Each number is 200 + 40 x the weight over its row's rms, rounded and kept within 0 to 999. Layers, rows and columns count from 0. The size before them is the row's rms in percent of the matrix's.

# k: layer 9 attention key, 64x128, rms 0.289, rows 8-16, columns 0-127
# q: layer 9 attention query, 128x128, rms 0.294, rows 9-16,73-80, columns 0-127
k8,076,195,177,178,248,281,204,183,227,240,163,230,164,168,222,220,186,235,159,173,197,125,190,180,256,240,173,246,245,188,275,215,230,181,127,231,175,248,237,127,94,207,226,183,236,184,216,173,196,171,244,236,183,169,228,205,228,218,205,243,181,260,219,176,169,211,188,254,284,196,182,201,221,196,258,222,207,154,223,138,259,241,148,170,223,276,124,168,219,257,173,235,182,254,226,171,179,249,224,282,209,168,213,172,176,232,207,150,183,98,187,269,199,151,189,234,176,166,184,214,125,233,124,171,136,242,212,195,255
q9,075,160,195,141,195,237,174,195,233,156,168,213,246,132,162,231,191,187,165,223,211,165,178,157,211,188,163,154,215,250,266,259,155,226,169,158,180,194,134,192,146,159,182,246,121,217,238,203,259,260,199,237,220,208,172,236,286,172,189,239,257,136,172,170,179,186,187,128,161,197,135,132,181,158,136,235,205,243,223,309,159,165,257,224,194,209,216,213,247,158,209,205,183,261,100,201,236,195,178,151,239,222,187,146,157,177,252,154,187,202,243,211,163,241,177,176,213,238,181,301,235,229,275,189,195,225,205,239,221
q73,098,136,276,244,275,238,164,118,178,182,124,161,269,173,122,181,241,198,177,237,265,191,158,197,213,242,188,119,201,238,235,241,163,214,125,144,172,165,155,204,168,190,178,234,188,193,267,205,196,225,181,198,224,175,212,197,288,112,182,242,209,223,197,156,180,235,201,125,233,185,177,162,148,168,171,220,211,247,188,269,218,180,215,204,167,222,181,168,211,217,285,199,178,116,190,214,211,238,193,131,232,215,172,188,209,228,194,183,183,181,234,262,164,248,136,180,219,219,154,238,252,241,298,189,237,261,192,213,242
k9,098,241,258,247,161,150,232,117,183,124,238,156,219,188,193,133,168,180,196,214,224,193,191,324,168,256,191,176,206,195,229,186,206,283,214,143,194,174,176,197,182,185,175,212,171,189,237,233,287,209,180,201,244,187,204,194,145,165,167,217,187,221,187,152,185,269,255,235,193,157,223,170,210,219,215,228,186,222,117,202,163,162,260,163,186,116,260,177,127,176,252,156,265,221,157,258,199,211,199,186,144,264,206,185,264,208,187,141,149,189,208,199,202,253,127,269,196,198,229,246,211,227,205,95,235,218,253,214,175
q10,083,168,232,200,299,152,179,238,255,196,74,191,158,177,190,233,126,186,254,220,195,239,135,232,226,151,216,201,207,159,88,220,190,198,141,259,186,217,191,161,207,123,199,226,203,256,156,200,209,182,131,175,148,249,208,179,222,223,231,174,188,293,172,203,230,218,176,145,200,163,150,219,134,221,166,218,125,254,187,224,231,211,175,174,203,207,164,231,133,196,269,264,161,187,203,230,132,193,124,185,180,170,207,162,222,179,198,213,244,263,137,232,186,176,221,229,195,234,263,239,228,219,185,242,218,218,179,139,229
q74,101,172,140,213,167,212,156,192,132,120,195,204,181,188,212,293,215,157,149,163,280,219,283,158,170,180,229,166,267,143,286,128,167,255,241,122,231,149,152,274,177,292,243,228,163,154,163,278,253,192,212,189,219,184,177,218,219,215,262,208,211,197,266,189,222,227,152,212,141,162,218,149,223,192,215,141,236,132,172,200,138,186,209,234,173,183,156,216,124,214,200,218,187,182,170,185,240,183,243,151,224,216,194,214,176,151,222,180,227,179,183,219,233,208,217,214,206,203,254,222,238,254,234,215,221,234,179,270,151
k10,111,176,270,187,133,177,240,204,224,198,194,230,261,241,173,155,236,161,192,251,139,242,280,190,253,180,223,212,212,220,233,210,284,193,169,211,186,162,196,158,188,238,254,110,151,225,179,170,227,268,223,216,247,239,207,145,176,195,216,168,252,114,242,249,188,159,235,174,50,237,183,228,170,201,201,265,206,247,160,243,162,235,238,226,135,179,240,180,220,186,186,183,191,232,156,130,205,186,155,97,172,165,250,155,188,167,200,199,242,198,202,179,123,218,173,159,236,191,186,231,223,161,196,219,227,148,215,242,227
q11,099,127,223,179,211,231,214,196,192,215,171,193,214,271,195,170,256,157,196,104,195,256,202,195,196,247,337,212,190,190,136,256,208,177,169,169,293,215,228,216,183,235,191,199,221,191,256,227,182,205,252,179,236,191,209,217,219,171,229,175,243,200,263,229,196,163,243,252,215,190,232,187,169,170,188,202,157,214,241,223,168,166,255,148,128,171,204,279,172,201,225,186,245,225,176,227,183,185,289,314,115,142,253,284,238,175,221,205,174,204,202,166,131,167,247,187,170,166,167,190,141,268,189,194,244,237,153,207,211
q75,081,178,169,231,239,205,183,239,217,265,181,152,234,238,193,167,163,218,218,198,160,192,238,247,193,195,242,198,168,191,144,210,237,106,211,250,199,195,264,201,206,190,207,188,203,218,237,218,170,194,239,270,165,133,103,271,174,228,178,140,143,191,209,249,138,291,230,154,229,141,177,207,179,194,108,201,244,197,285,224,226,216,129,243,273,185,175,213,206,156,194,165,250,177,186,221,258,227,210,311,251,201,205,230,186,282,135,210,144,213,199,177,158,238,237,232,124,258,188,220,206,202,160,160,178,201,229,172,236
k11,109,204,213,153,213,197,263,172,140,174,216,163,219,165,150,148,158,175,153,210,186,205,214,237,203,168,175,172,260,243,267,150,241,215,148,214,273,201,229,214,187,178,229,156,193,203,120,177,185,269,169,231,208,234,251,192,159,55,208,167,193,174,261,144,148,163,227,251,224,182,215,200,176,243,260,211,159,258,154,197,185,211,241,129,130,211,213,199,189,226,179,145,189,199,155,173,160,134,147,141,220,205,266,137,194,206,194,164,194,233,199,206,130,266,169,208,200,197,189,168,135,187,200,246,277,287,242,231,181
q12,096,237,204,193,198,168,157,208,175,183,255,212,258,234,165,162,226,172,138,129,224,264,243,177,123,226,207,275,183,267,210,238,157,137,204,141,218,192,194,247,200,177,199,153,244,121,228,227,198,141,204,171,258,246,220,170,235,159,219,291,188,191,216,192,135,136,184,257,248,183,122,156,176,124,206,122,196,216,175,166,215,194,251,142,233,206,212,222,172,250,133,262,217,134,143,249,202,188,197,255,164,149,175,169,190,202,211,188,189,181,166,230,208,188,150,250,177,273,198,152,256,194,200,280,192,186,180,258,198
q76,103,251,154,135,255,206,227,104,166,160,145,177,236,159,213,201,198,119,146,200,157,201,235,200,199,151,217,243,179,157,224,202,297,173,242,218,238,151,238,170,243,200,231,214,221,225,182,141,159,166,255,194,142,184,210,196,192,216,183,208,198,195,220,201,181,174,208,220,221,196,248,197,230,200,156,144,217,260,258,115,255,213,148,206,289,177,255,148,249,226,86,242,203,123,231,233,201,155,182,249,195,196,208,237,191,273,174,156,146,194,239,166,208,166,193,192,184,241,223,190,146,223,262,258,185,160,204,109,233
k12,113,172,160,239,150,246,138,173,196,187,229,152,167,166,190,234,165,188,107,147,244,264,188,253,129,204,146,191,199,258,201,242,153,134,200,265,197,162,235,142,147,258,229,200,239,209,214,199,190,207,202,226,167,229,247,215,223,202,164,222,248,210,213,158,241,152,181,198,228,205,172,237,185,163,274,194,152,119,297,200,237,160,226,197,155,226,98,189,211,222,150,246,153,209,214,199,179,243,228,231,185,200,178,175,151,211,144,200,234,248,243,111,206,179,210,257,198,259,193,152,246,258,276,245,176,217,235,127,215
q13,118,170,200,236,157,112,204,215,219,243,254,255,274,194,145,109,271,184,203,142,195,214,221,151,110,108,188,228,291,176,166,177,209,256,186,216,233,255,176,261,169,228,216,186,195,203,193,204,278,174,220,181,240,238,139,236,204,225,204,242,182,238,175,184,210,199,178,223,199,230,215,214,214,189,241,169,157,282,224,211,165,176,170,151,177,140,215,153,174,165,125,239,225,249,168,210,195,239,184,109,222,223,197,186,197,228,249,139,211,170,246,194,213,253,199,152,141,172,221,184,210,153,291,177,248,236,215,187,119
q77,095,246,247,295,286,211,200,175,149,174,194,188,207,160,213,207,184,214,229,195,145,244,214,220,126,217,216,190,212,190,157,172,178,214,215,307,161,205,226,200,195,205,167,196,209,218,179,196,217,174,187,183,159,178,128,144,204,259,232,282,185,199,187,170,184,150,209,257,238,202,172,210,133,220,182,152,162,168,195,108,173,126,180,149,203,196,233,234,230,154,128,246,216,151,277,275,193,267,158,222,181,208,154,248,196,229,244,107,172,181,185,189,181,210,205,187,218,237,153,140,158,146,295,198,108,201,156,234,189
k13,109,125,197,205,201,286,295,168,138,156,210,193,200,155,154,235,315,261,207,256,239,195,135,234,231,184,182,214,238,171,224,90,152,86,204,217,269,169,208,262,231,230,221,242,267,194,206,211,234,171,153,191,225,237,135,194,241,222,149,213,176,204,203,232,249,264,220,221,304,213,217,205,166,249,198,213,183,230,193,162,158,194,154,189,170,218,181,183,212,132,127,184,160,224,203,201,176,174,244,191,180,182,214,199,211,183,240,142,214,196,244,172,203,239,137,202,218,129,173,180,205,165,251,224,218,234,214,201,159
q14,112,210,182,267,188,166,177,162,204,175,146,170,181,221,151,122,196,194,220,164,193,190,219,199,214,193,179,182,171,190,189,163,190,188,238,195,176,161,192,211,165,212,175,94,259,173,244,206,184,274,229,197,177,266,220,265,181,121,214,240,218,236,210,213,130,187,268,165,154,148,244,186,169,312,125,242,211,250,255,121,311,151,206,153,206,233,210,188,199,185,295,168,171,160,232,209,182,191,225,141,157,171,210,205,190,194,199,269,148,216,181,259,184,184,179,254,215,195,272,202,203,202,146,177,224,254,170,272,255
q78,098,229,210,262,249,173,268,141,201,174,225,131,233,198,182,196,268,178,197,189,182,209,302,240,248,240,206,190,163,186,169,232,169,246,192,252,212,238,222,228,159,234,150,89,267,201,261,103,192,249,280,264,162,192,244,133,236,182,224,226,283,212,234,194,144,196,281,136,201,184,158,198,188,250,210,181,176,214,167,196,190,195,218,218,175,208,170,189,187,244,253,164,212,160,182,234,168,161,198,235,172,123,252,235,222,257,213,162,127,258,238,246,159,176,222,194,178,200,189,216,239,238,219,172,169,224,185,218,277
k14,105,204,191,235,188,164,142,161,255,242,122,208,263,256,206,132,170,212,221,246,158,210,153,226,224,165,190,148,171,194,116,295,196,190,185,176,239,229,190,213,163,217,175,146,191,235,197,296,129,248,163,152,175,190,190,184,219,158,246,145,273,236,192,179,149,111,256,227,147,219,212,168,189,198,214,216,288,191,212,200,172,226,254,231,178,206,226,254,189,120,261,205,222,139,197,234,162,224,206,179,145,246,175,185,164,236,249,201,190,276,173,196,232,223,181,250,229,259,170,133,202,219,174,136,183,212,125,177,227
q15,114,220,147,214,209,178,191,232,186,196,182,143,149,203,117,291,210,216,164,243,184,211,248,212,195,264,223,189,184,179,146,162,130,212,210,233,240,229,229,217,195,206,261,165,167,232,173,182,176,209,149,250,174,260,187,203,232,184,84,174,291,184,238,257,118,181,151,201,191,261,212,213,232,165,184,178,170,156,131,246,169,208,228,141,155,227,188,117,240,254,268,230,204,180,237,241,228,201,228,147,232,194,189,222,305,263,158,190,183,261,201,177,136,183,198,192,128,268,226,236,225,213,186,191,142,193,161,209,226
q79,100,118,155,174,190,193,178,169,221,202,178,239,198,285,130,272,256,252,208,134,226,240,186,153,196,176,194,146,104,299,249,184,148,200,201,185,239,206,202,169,133,266,193,179,182,171,214,307,224,212,167,181,190,331,154,201,223,126,200,243,203,154,206,228,223,172,181,255,194,201,164,177,162,216,242,214,171,174,178,228,199,167,191,235,140,243,179,180,139,237,244,263,256,252,160,185,179,303,212,175,229,237,186,198,242,165,204,191,205,164,188,208,169,219,147,180,170,186,178,231,202,215,226,229,233,220,223,156,152
k15,102,115,127,257,141,262,217,166,237,90,131,285,240,174,197,215,160,194,100,171,262,249,200,267,238,204,130,170,157,165,190,227,212,180,224,130,181,220,181,286,191,175,216,220,251,211,185,257,219,208,181,247,169,256,183,214,169,276,195,193,177,251,202,157,160,205,210,157,142,292,195,166,197,166,179,191,213,161,200,143,161,230,196,221,203,209,220,207,172,192,194,233,188,194,172,212,188,144,155,233,180,234,197,208,195,216,246,232,205,219,174,164,231,269,212,282,179,207,199,143,247,242,127,216,242,227,144,232,212
q16,109,155,185,217,248,268,171,196,133,140,211,151,200,212,208,253,237,177,194,201,115,199,212,185,168,238,240,196,196,203,185,176,244,236,227,201,178,221,200,171,276,198,173,225,277,186,205,133,166,216,215,191,208,206,180,72,275,196,132,127,198,249,232,236,243,188,173,130,180,192,227,175,159,208,179,224,202,191,227,199,165,231,168,232,199,158,154,116,188,198,302,216,220,252,219,271,201,235,210,216,171,141,175,253,143,156,178,203,215,232,203,127,225,232,266,232,175,182,278,103,204,167,178,169,174,159,127,184,232
q80,083,245,255,206,228,171,129,175,186,185,221,211,237,202,191,247,184,205,215,255,138,170,214,193,223,209,192,164,178,143,158,232,259,197,212,192,170,260,213,174,255,143,178,226,232,220,278,193,184,261,231,177,215,245,161,194,225,159,209,221,182,239,166,198,212,262,141,203,176,188,250,164,150,189,93,241,218,150,194,243,199,201,135,228,190,161,173,204,222,209,255,225,205,300,286,184,192,238,194,137,134,187,172,268,188,181,188,173,231,216,305,158,223,278,282,231,159,212,282,161,227,200,182,144,122,193,173,183,254
k16,130,59,191,174,264,181,181,131,177,167,163,229,178,206,202,213,182,214,236,180,156,178,178,189,229,122,267,231,207,207,185,167,226,197,205,170,204,198,127,207,209,236,140,212,271,149,266,153,145,144,188,139,254,225,160,134,211,210,193,241,212,243,202,245,240,187,224,108,126,170,206,225,253,181,168,152,188,138,146,157,166,269,196,210,183,181,208,135,138,208,144,191,215,198,209,267,219,210,185,187,168,189,191,275,150,162,153,267,242,226,195,183,165,208,280,176,222,200,209,187,247,205,173,163,194,183,109,209,186